From a checkpoint of a small transformer trained on Wikipedia.
Training: a variant of SOAP for these matrices, 131M tokens, 4001 steps.
Each number is 500 + 40 x the weight over its row's rms, rounded and kept within 0 to 999. Layers, rows and columns count from 0. Numbers have three digits each. The size before them is the row's rms in percent of the matrix's.

# layer 4 MLP gate, 256x64, rms 0.445, rows 185-218, columns 0-63
131:431536569516556479505437467457465442465519526477488502482539511481505529491538533427568488421504498520523504483410494461537463514552436520467508493531541503558457542495525459384494511498525448
080:522495438591568509536535525569498457434478418498462545493514486499526540543449550502539560556476535464501514517503519551504462490474543594496542488501514540456468509503457478536489414487432502
102:483506499564505514436528456504498552505466530477463479490484475526426543514522466536479483613485498375488501486431433471594456505477547515532435492478466463473530478451468499496549505494488537
123:568468490508437463495517517517456370496475476494524527556495517526432532480512507508527445508527487508524466450444480452442548472488497576560454456462511495513517494465555510547508600494538557
074:531529427486548485478510530540540534495439534482449501490537429460480433478521475525490540474451506435502472502558544452568503405465542470604498548493506510484536478555539452464469550535492519
091:458412489527555406528512519449529486499477476501491541566528476510554499527507483503581474451500521522488566569495518524503441457450579488474514477551538417545542504507516469438475494490465434
085:453529468581524467446461428505418494518533443465476532488466485445513495444431564523539482434587464516491526493503488496460490519481455512505489506566537505476497516522432590524510482575496534
099:527462484530533510484448516409433513541585565482464462458504464501479575505489500543447499553464466576462473503502495514512485498503489475496553469415454473472549559546467507500399507483506449
107:480475493525515497448502468556466483552517457533516551484550448462523557531469566513413511477560460469457436467515447453468490428519465473462550485546532524466429515514478465448510505559414472
103:476486525520464505427495484554507486516492445496543555472543487457515497451458534516449485507538468453433468535506519394478457528419488519462505510605457534441540481499466486584496539568507490
100:522439486513484441490512497541474519554505477496545464469479450515529447504459528434471433494526444515507583524566490477536463481548525569536495494498436461419522547553520474428526550437490569
090:437426454483559524549514548539487475534447491500475512497461442513500543566525571487449449497558556471510530422522448475487449503477540464491511459496519495453506481474403466508426432481531493
109:529430497605454488519505433513488584540504498526410542481461527547487514495497493468473523576422476521491477513508508466509508520551459554497564562488443498539462464502502456503530516594492465
117:558483490501526554514418461490540528528509479494483592414450463470496490471511485480463492536530498465497586517542431520439517558462468508443421486497508484485488542553469529569576500508556517
107:520522535520529446528519489477424496506465476508390531532537455527467566523511488509483532512480507524503459539449577517517417494417489462574549442514496537448459424447527470474491529491457532
086:494472550503526461565541442471466544443484524504462423508506447536571476495470455549546481522435538457505516403529481511516462474475496521550562490523435490490564439520519506555428482482453535
107:522455530488529525472508513457461510431465503499529415457471475446523446501491445496576511452525466527512420509527445420442363524455510548530519467460494494506444523496524460503495530512519507
113:493452538478522461512575446396522481534489510470421441534427524578456501458475500467548518547498502505551528531424494461517505533489413471502471464465542508566506493509576530473500505499520465
092:469534518527486500415561454530450563530535471504508416530464482539437510522535508461537484504530530443574492564541510549467503507475507481463461471578505518522530583555434499491443438530519510
092:506547495470527506493545437524525528443503606447489478485478451468537478545510487510470564592456502462468545489494493476428512521541442580465495485441459533540433480516499459462537525469575485
094:580491504553477440468524519530437449481512460445553490456459506392526458524535479441525488489487542503474558434519428541543492422452477509486445478471550480560518497531514532534483489488525553
109:406522459532447532503473501425560554529542504495448485475420541508442482492528500502533501506429553533559444527473509492459529562535445526526525484420456522500468504424538561500463483523476491
089:447512541500460526502451559482446489527541499539507502414501432526456584414519504470474450485492495555500545576532513506453507568536535497514487511546479472499500504552472457461590489517424455
137:459558507535522527532575432506505470434502472480485490483483488563508466446559463517489574534420554470530484489514506483541465447417517504546592527560541552455488510418483500528528497480520515
096:495534587516578449512469540464455441540530455539471476585505469513533465483430530527501477509516504494563491494473454431453497525462550534525492464538490517424551470503540565469536496574463538
113:463538476475465479522609432466510483577571521520510509509512527495512554489493481454495484522506537559580447516427535473477492494525458450555479514444566482581481480539470546457464490533503437
082:474535528487401507501476530421499528573538481484460493479461510506421551496584518496542547587463513503500520508423484502418520571462547523539536484517500533560540486465473506446478490504498449
081:492508506521429454527476453462547481531474531487491473446485473471447416469545536506453489476445521488509442452500571514450505535498477505525501535542520557489433468541553503607492588475572504
103:551425538515520507467538505511490428518447440495456488517531512470500504519528450533521533481514501531473521458403475506597403534473521515575498461581527503481485493458555494542484547442514555
104:468460544459489478537480481474487548535452567482474507543540517537514554506602415541460536535530477484541480509446558488484409555454474519484500530509446517477412481572495511476512449548489489
094:505475447494443512560562456492545513530465474454532473551504532438494552579598454453528528569514507444462447520530495429494513442465451465432428477513491537498537493462483525496498506451495503
091:457486504499510554514528513395607506470557500469472485497508523483479517520533470477442535415472580498512494526476422462582512489565496546540511540465470470489521489445522500481431429501478513
097:497539479466542475490468549456473496510474520521537442551535457530479510466523460554549399476554528507558488426450468519438420472495511544502559451520427504505453577450515466465487465501516461
093:473505544488467462492535458491542443495476472483556474467474510467531495534516483449430525523566553414521409539469520448414499539418548486538481522523505472459471488512437514496450505433435514
# layer 4 MLP up, 256x64, rms 0.4, rows 185-217, columns 0-63
153:504488457490462452449523490497554426496432452550489535470510461449461496521517497468551575570432505538441533433536401519493497493498495469489518520454503485495579398526500533508460491511531478
090:453470489481505481561518487440502434512478512520461483547502498439529529495503489516452544495532535561587474493509438469465489523474458499564514580482470543524557442507504477512450618563435465
103:505458493542565463542460490516498496495506500542468445486544466521530527497481431529476470489510562448475450558473512421462441561414558510428482498559477491437453508520450529556466547502436471
124:557512569509569446471496491429461526458490553462478465550504524515517490455401562531530499444463408457506516556497449452501409506472518458495543464480540509527517516496556454508509520458504475
085:529458479541461535530533422491515476494544537461529459543510523571452500556557505441545508413506408560478488478492532485524505500570532540510575463548452442550467524466502518557493518468515530
089:598562460455515425493516524496450520465535473465512463477445463531469487425449486468554492564425568520502536475526556555510545490444545527476463439521479437494556501502481544485511491503547491
095:520458510483539555527508490579539524562535426479521510460405494490528471531467492488487554472559506498463513560536539535510476524480512498419450476587477523479532505530400582504452496517465516
094:448548445534562502480514497553463436427498511462472588446578425503504484497498525504495516495485518465494494447508490567484502462534554516509579437492478499529481549486436439442461461492504431
114:515475517526511475480478477469525500499606483499510547376530484478403502521458503447473508481518513499468571503441427505479503519492510562527463586443511501537488505556524539501564497484551440
119:601528500499473523547509521533556520462502561568422470434527503552437525465461492446567532533446525556543487470476463522506515455517471558506446547591545481475490474474480490487506521449512473
104:524444470454566478523474518472510523552504553532520478427491452470544515463445443523534448543548447516474593523527446440475447485476525492455509480482579486554473498560511476522552579516510540
086:462447505562485462469509522537500525490502568588505543475531526432544512417474513460519509543482530570447533459498500507486489529448489465471483486507519581448503464552466457612512539565476497
102:487516533451523520493521494491418465514472425439461535455477541503471513534495569451501445479501533522472527500456571498558515481473464506436512486591546445500486461477429613505458485450484505
108:491545506500576469481488545456423499501550548507519491510457525498521472436471532473495540452466428471507543577535537499579460483532536505503552504460531493647492475490557540471493497505545502
102:538478474468491472528546447485519504583517512474453510505489487459525571542544462454478470511485534468501548568507491507520519546450571471496428486422533545478435395491493560550543435528481518
086:520467516542542530611538485468513507499522500560550582509516468530464586461538445465503487544525527481491446456542495480486507625490543515488513557477509479458434475493502470544485488540514436
112:547432474470496556475496510511530508414493506574534484524434568472456528488468528502478489488528538497540525508456464447457466528469525411499489502496552587484549456441595529532514500482570487
106:470568485505451584517484509502515468446458504498554534401511511448505481500493544451487484513460418504497438598538552473473499465538528460471524523551506508427555445527523502449507570499484527
085:584467519490512506467536473568570583485506506514505491485489538453457501505431454506513442469511505524468465488567538523545489441444498510460500543533549599511457439468516528512544552552557553
097:552512437467457480421550478464527458503450477540575483548514483486490494462484512452512499470473503492553433519455487469556459469489589477557489523446614469559484518469482457493498522537534443
099:417441483447461548484526511405487478501421498545513481518517559490513469481556499485496518548523464515594475495435477470480469456497451433483480470584482493516552527513607505481481531490484506
101:426367546596437501553560519479534484535480521555464488483481500454440512474503512472469585450478453552458532522502503508505505522457513519498555510504562540473443491437484488525496503480496513
091:523519488493515477532540468508423565455515460470513566547520522457574490544421465461543518536552499511529533496480499467532435455444425469456471420498550510549447428474462501481507529440518495
131:534429488469495543518504539555518491563472458497512558504454514518468507510511518535423484515500491470449553448399536483493551525471526457552546485540578520488492523517594510573546512489577457
087:523577495470526498504443571509434467486495490513428409560524428483485502524489524470529495505524507458543526506506457427455457498466532501554450465536457484497562444514574575478551490554506522
113:456376521528449492505482502502556482434435536530458492493480534499459477499545501496503513513478505492422529461569518515470536565482465481468507472490491506394531444499557567540475528499438562
085:506433538532574513483521496509512545455514615515548494451504469549608506496460508498455507545548463490488421483490501458545491548520509477405519451550458507509480476524485464525487430452492517
076:528468499524501537508532492553581531531458471538486462415508427440446511493546452514489454470509576473472453467544473537538519482482501484558479586521611515480467493530520483558515524558506533
108:498577549453453454575463472412495503460518499482464444544501496535489516377452457547491519494470452496535525500430477522546587489503509530454525508461484525470557551479540526461472499473481489
099:514501543505522504499499518528458465514596497505514560533434508489531468536482568549477502536461456495408514498493494483484564474491602508564516418432561510501558446473497468545543529516542545
094:518517552492533447472444457477544436486443438512507526486480526511423463452477493574493469438557445520555447477443526582454481554522576492578535515515484505485481480516531454476531458530510473
093:546493536461475515461497480540572548435529477491403495456501505449448505515490526475528563465504601483396500458485446510548538493533477570520456511506452498546545464452522489453477509513537535
102:492488485492543429530517434390439489496595604419486532546527510522493491491493525526475482488484444587510462539465482496495529472502508523521500503518483545521508521558528517478570547427520523
# layer 4 MLP down (transposed), 256x64, rms 0.363, rows 185-217, columns 0-63
124:472512433504398536497524424476523438470441462459516511487548477499460461396495437459480537515510493505529532500548525538468501438423569402504520503508550510505535525504491547495496507489467461
093:461548455464517512485513552493544562561481473531516460525428476494549560458454478460490508519578422479491534471511452437502483472529492467558428470483441436478560516426500496440483528473473454
098:458502525505459475553478516494457400496488509495479468537514526452544533461533447484541513552518522498520492531558574522461501531542552519505541546478466564452476490544528541387450442525433557
116:431486533505473565467522496494418488515499469459534480490490503465523476471546481518537484583537532564465501384454430438499451443542437538516500462485431446511539556513499469483538512503496539
082:479533547544534560468512551490485465444513519554475523534489619439478551482506519548542523611499500467514534515569436495452508503496521545473527478465530435482466506527470487452500536506549428
098:443533516557444521561449487466482523494621561505531510558580510468527465484494518523462511473492436489498470486420524494500506486559468536559460503474454555554508546470491530429511509461443489
095:533490521437438523454528474576509517522509575468492430491543477462549416486485444528455499429535490506498501521432529482519511438494469418525510492443560558497486549488496503421487470522440480
097:468394448497466505509478497520514432493490456491556499539447461439489486525497514530550571480505451487543580477496563495545544486447534462508541455505524549490505453488512513569463577583470464
105:546561492482505532451482502432492462480473535481503363560467487549489488524462526502487501528491524453489447560579496543477542458516534388448516490495473462441500501505453486535532515500438486
111:473512525530537501486507525440499514484569450465538495459462512529434445480439528514535444485494506549415486448563587432495474516557486481481467484526499488441467488472539531531555537504450604
111:473563493535446502435529546535471556541551462446490525547516547519486524565577507519459452552469540448479486466522468528456568547475490550523481520486440500552507493497421548475464443520551445
090:554487471528507575559544506520534539526444478536546572459497497545465475442556596455572530458507527511444510494455509466517458496438493551542553507558508420507483499458426486480495493489478497
099:444480532557463477501472472478531531461501419494464490470438596469479498512544506489530539562491600536466529531473520521534511532491503566461606483516456471416526476466521496541471524513458458
110:504489488502522456535518411505482505433547529455428547517587497445588499564514474496488531555539516541486450483482483447505465446524515512474495554536428461509527468541541543451442500430486522
109:510541533565492479586495544475536398477533497553474478574561477532468456539524586513516545456450479512482475524565483530473476537469415506511521494585509489511541453491500476429500529498480503
100:509543501520519482554484477472543524524477528500462424505460494508539515525494453554578422522484473508533511550447435512565519469473492448456476503452477522462555498451532455506488457487403615
111:433486526543384466494491456429509502444536506505486453467565425523514497508458475436499572511481502565510538511431495464562556504486454527517535511481457518448521442471485516545522463517437518
107:473513490501515496500538504400506485502514482513544464503411493498491502470514485556500509527537405506544492429470553537519445495447405451541485502454502503520467585459514509547445517444548422
091:437605514475488486447525561473510517477496489528508535517478522587528476456531523528517472551435518522514515499410493555537541525475449521483498503515511449495522560454523477522472391427438487
095:532510404468463431484440503488518502471508493500536508442481503520453520455542523409522568442509491580522539448438495529505510447441495499540481415487417467449548526484543520511455482516505493
097:552496499579520463550517457489514474544517578473557498553511570462534465503479520474426521481471516491464518543468512541467515550456447493500460511571546533486522443483420470444583462568513522
107:497538459499524468416501429502460521520421488510498551526451505494545478521471577560508514591445519452488452493434498496454522495575456496497467561451468514540536441568495518528459450476472503
102:482521488436545544459468464457447475517557461518529509543492544528468478532475565506525504491524507492503527500464559511470524473494482443516588474527456474541487566484585447472419503500602417
124:474520451500496534457491429527477478508511536466499542452531434568442501448539559492505486533476477523488491445546568502427466479483487474484416490506439495538434521580528476534600534471461519
089:507358460514447463513476405532496525487542472483496458505487531510471505496504497433538540485457473518435479483520570501492530511502573521477559502500455556564448489502511417528533453510548524
107:490526521503611542539534442462478529586491495513530502483462511569502498489480538531489463499423473490583473560491525496441439497493452561484511471514518551479467580541561530542455543455480516
097:474456495503503500463490518450461523550506453418536478571460506540538536507530469498522418459547486497499527482580508457512432483502564516545521490587505438479479487568558462466488503601470506
082:551543494482477458526534455599516503485590546538548557498544481493520542544402481482532522511554483525511464579486534464496539450538446541490582521531473451518536491496457532464468539523491530
107:437492532411501534448514556571565475506505517501501432483430479425472513525479448498484507451480532534488487537496488486513432426468501483471545500580542457484463537468548505524426550483506567
093:471525552494472548533450416559543494534459503553549473475527541544461476538541487480554405480512487499536460502511499578562493444525477531548492485495549428453523496479447485433544465453523539
100:541487521546462520579500501535444479446423567449447511477551486484533494531527545420531529517499520485483494448452503551487495464480549477543471445439483464526556418504411515525510470544534539
100:482489425503499510570461507497506535478524550444559500516515520513503542478521509476475458367522517471437564495504476505549551468533522553462575501557500474552451487471507510460465471459568422
097:478536503490498463518434555549461471467455449458494587418451521526538507425565513490528511492547481514510454539464503448500437516482513533542433455545466510455503492443478427501513475409484479